Weights of a small transformer language model.
Architecture: LayerNorm before each block, attention and MLP in parallel.
Each number is 500 + 40 x the weight over its row's rms, rounded and kept within 0 to 999. Layers, rows and columns count from 0. Numbers have three digits each. The size before them is the row's rms in percent of the matrix's.

# layer 5 MLP down (transposed), 3072x768, rms 0.0363, rows 2932-2946, columns 320-383
098:564579553522578539522527449457480502516437548495553545463575498511428410460488486499443539531502509408526469510444543514462497586499503546526476497472451457447486488484418521560489471465515475
100:474400575490482551484537490422544492533511605497479470476481528423534494499523474453443430449549481533511500523558468488522491505543498472489492524525531517442483450514524468433541515473531517
102:525471494461443494434489461488499502453477487492532561474504498469516497410548463445482512525602554411482561460545479488441449503536552521481537526606528528469496494410513473508473482490503487
097:538527415516537465551536510500524528472578483418447598474468492549492491500514512475481520511471477475476518573507517531462494543481425488485503542539504424564451564529499450488539558456509502
104:531509516435574569493531513498479532535503484518522504504549498490463448541504432486500476511512478447466531505490513506538513476530512534507525464514461579520507434501520430493411427555489453
086:461598504473498518566515478415534454553517494504454559538545525482471537482432503509513536426530519473524489479491475456520431512581515565491536461494489434445529510549477470486528467437496591
100:461439538393562477525463512550472472503538551559560484477557509527481568448540516503505522517503528521432462534513543537403460527403442521534511463531458500466530496491503523516451486473490430
101:465558457474483496447405508534459508482497493453516461513489475547521464523509527555489453593421520475526530499475513538552546481547529540533493477474498510468507435528520545415497554499449463
102:482503542430539528465496492447514520497496510464480522473552515470507519442582542494489418493454521482440466523498518430470568506463488477451501451571608507434447464558516522470406492480516520
101:532568391576482459395449499515460513469496422469503491488525497477450460506472504516536490494531515510498467477545562514451547551535445495505518541577514528518463499516574490544478534525519443
099:446539416446603507596520456431551533496576554428594524494473529511493503540454484441522471447526511475410569436487499517485438503500562476529462529518463504468431511495524515568507478400544529
095:491496489459524478488537490477486457502494528497431464458511534531528532475479538545476469485408480453539494573480475489530557470505419449477483487473424486522509439479565494527467557494494480
097:519553461464459479480485519510464494543525545464461532474491456470424466541520474426475443503429522539461527484511550530496471541496506490493496570532513516529408482573491439463521449505547582
096:554501541567524470514533467466473455554417488449542495485479480500535432500520491508565563460483503458491460557435543460477452476579484487448480529437551562460577463485534410423505417473506552
099:521502526534473431550469549512503580497510533474526499522463500514487475510521464566480523533477471514509536502411532498497486431519481449604444533488526495435564483499461479509581462512427501
# layer 5 MLP gate, 3072x768, rms 0.051, rows 2933-2946, columns 320-383
103:467481374531515507504464490426504554414549475545475453544582503497548456474573499444432560525485480506518497525529452486503440497530560563511507532453486426456503514458496533514478579518455485
100:520483549476541529494520491451493539472484499530483512486466495525563522466495529460519537480503448532492493548437537493413505515474567490477475463487491464525501494528483490467522500535407509
100:507598520489486564454501533448455567467502443518523448475477489447576541554537508517545433503481459474548544485475508460465551511455543435469469542543508509500592436346570495563496485437527546
101:514552476501522539534463502442486480542504512502531484492555530505475437555560501420469490469566504516499470480498472515466499478565531400517528544518531575540519498487488513524493574526473478
085:467489548495506452521623398567441563448578450518512436542449431443485535528505533485482481496557457493488547478498506456499494521451551492520527558459452516591524432499445540489494546480463559
104:500526472516486540484454502528543556523535497415469541530469513461512514477483503559513497564513510493535465419472519412530471544479466492514421481498513460458534473550532470523436528514482472
098:484442545504493564482448512542487543492515452521562483502469462474447531402601471475462512462590491555503489535591459554444489485501482458400434530435573520526516512454476612420490476449443500
103:519540530445446524530490486481482541549506509488524518518514506537553442501478516543502434509508409523514509539484518568494466430512455510501549492471457522513463471445502461474509489556530536
102:522494552452470588439390505539581460550444463556436525441527477439522475500462507524480522476518560515516453498413574517533483490518500468540491427465451506469534496485461464465510524566508519
100:533505567550482453483427540487494509562437465505489544472573506489579568460526448496502479454553503498557382469521542517494491574523493466491542497605524529566486473528532514510478454548510498
097:563464471468470529483513478493455427475493540449497529459500553510535521451498535471472439487542511529458488543522433546424511500466443468504487418464477510436510568533457441366554456532502458
097:540505511464473464548496597439478548485493522483489501520404548558450560503522437551475422504498443448525494455514552494474453548464515472612442478552485471476428493511484515414519491523569476
096:544535515509593557523432467521497571465487438571559529602541558524541486461566494412493538513539532482499477472573537538519509496495443493449588494509454530486435500508496500561526410482566585
098:523529505518534436482410499515419511412557534504487416500511476499479531484515441495472466586477482497485503503515464502540473493494454411481553516410493507507439518492480498494567493457447514
# layer 5 MLP up, 3072x768, rms 0.0533, rows 2933-2946, columns 320-383
100:530498519512500526591449456557513449546508516480496518505546517436564484537544496506459466556488496480499502496538537511481497518471473543520521510442535439515506429510592534522470518523526499
101:450520551448566483478496475485507548499443475454480576521428545488565527492504550482488452559527499480499486445467528502547442505537460518607494505467415490513554522552425427469441443446475553
097:480454536504510447458476539468414520511610493523548584558555492520550564497518569475587467441478520473513447456396580516450484475562541484539502498535512504498602484445472464454467478464503429
100:521497423483500465482543474548495555514482442454529535475533517531458434507539488542530494504561512500504483580399560509479480461500500466510462498439494401455482548527406492489486499515476497
087:499528590481463474479420506460435465472477521497556494485468488518427480488506455448512435511442515435479482553476545469468532510484478487452524495499547549493532430424517530392523521563547521
101:531422520485456560496490481471453473514446487471463515496491517451490464564548513531447522471480515427560532459521537529553506524469495513494541474506523548525485516488520530457488454524482515
100:506467538478482556484466432580472480478504460454447428495487539525435531504574494433498492474536483496452505537562460498513538490444456483516499518512510428575521525510534476546506516508440461
107:508546541602511534478472533502510526495507515508530474555454478517488447493421475534470533513501474517485535498473572472564544441504523533481493545430473521572490494478487574476479509453529523
101:519474473509446574469539540475488510466488445538498517498596524435477474558464466460529460513486537458536499516513463500530491454427506558484437490535440543473468481491565500487476492464489508
097:534522459494482492477507415544487564532497464458472521447605460541532478452489535543511483506476480484445523543516483494505520560515586447487446471509449562532444511527535482463492461448432507
094:451519483540551474502468480485524495508527563366548440546479487523499503509519502519554476535505542450571509544497560534544496536474451502554464476563516508428483517452524463615527537470567543
096:492455536503560471467496538425445536425529499451594455440562408521526520553466556471538530450475473490529481472497482486476504551504428525474506421438474510502534459456542496536503497541496479
097:491516469611519491537500447504506450490503487529476478514529491555499511531464533526458548528510503522482428527504577507522499473461472475501535427562488504480470433415515518603577507495514527
096:621503433551469558420546482504513517564458431567392548499515524472501472519489473450483467488493572544525588453527536511460496472484491547472477493476534550454514477485557538524498526569536453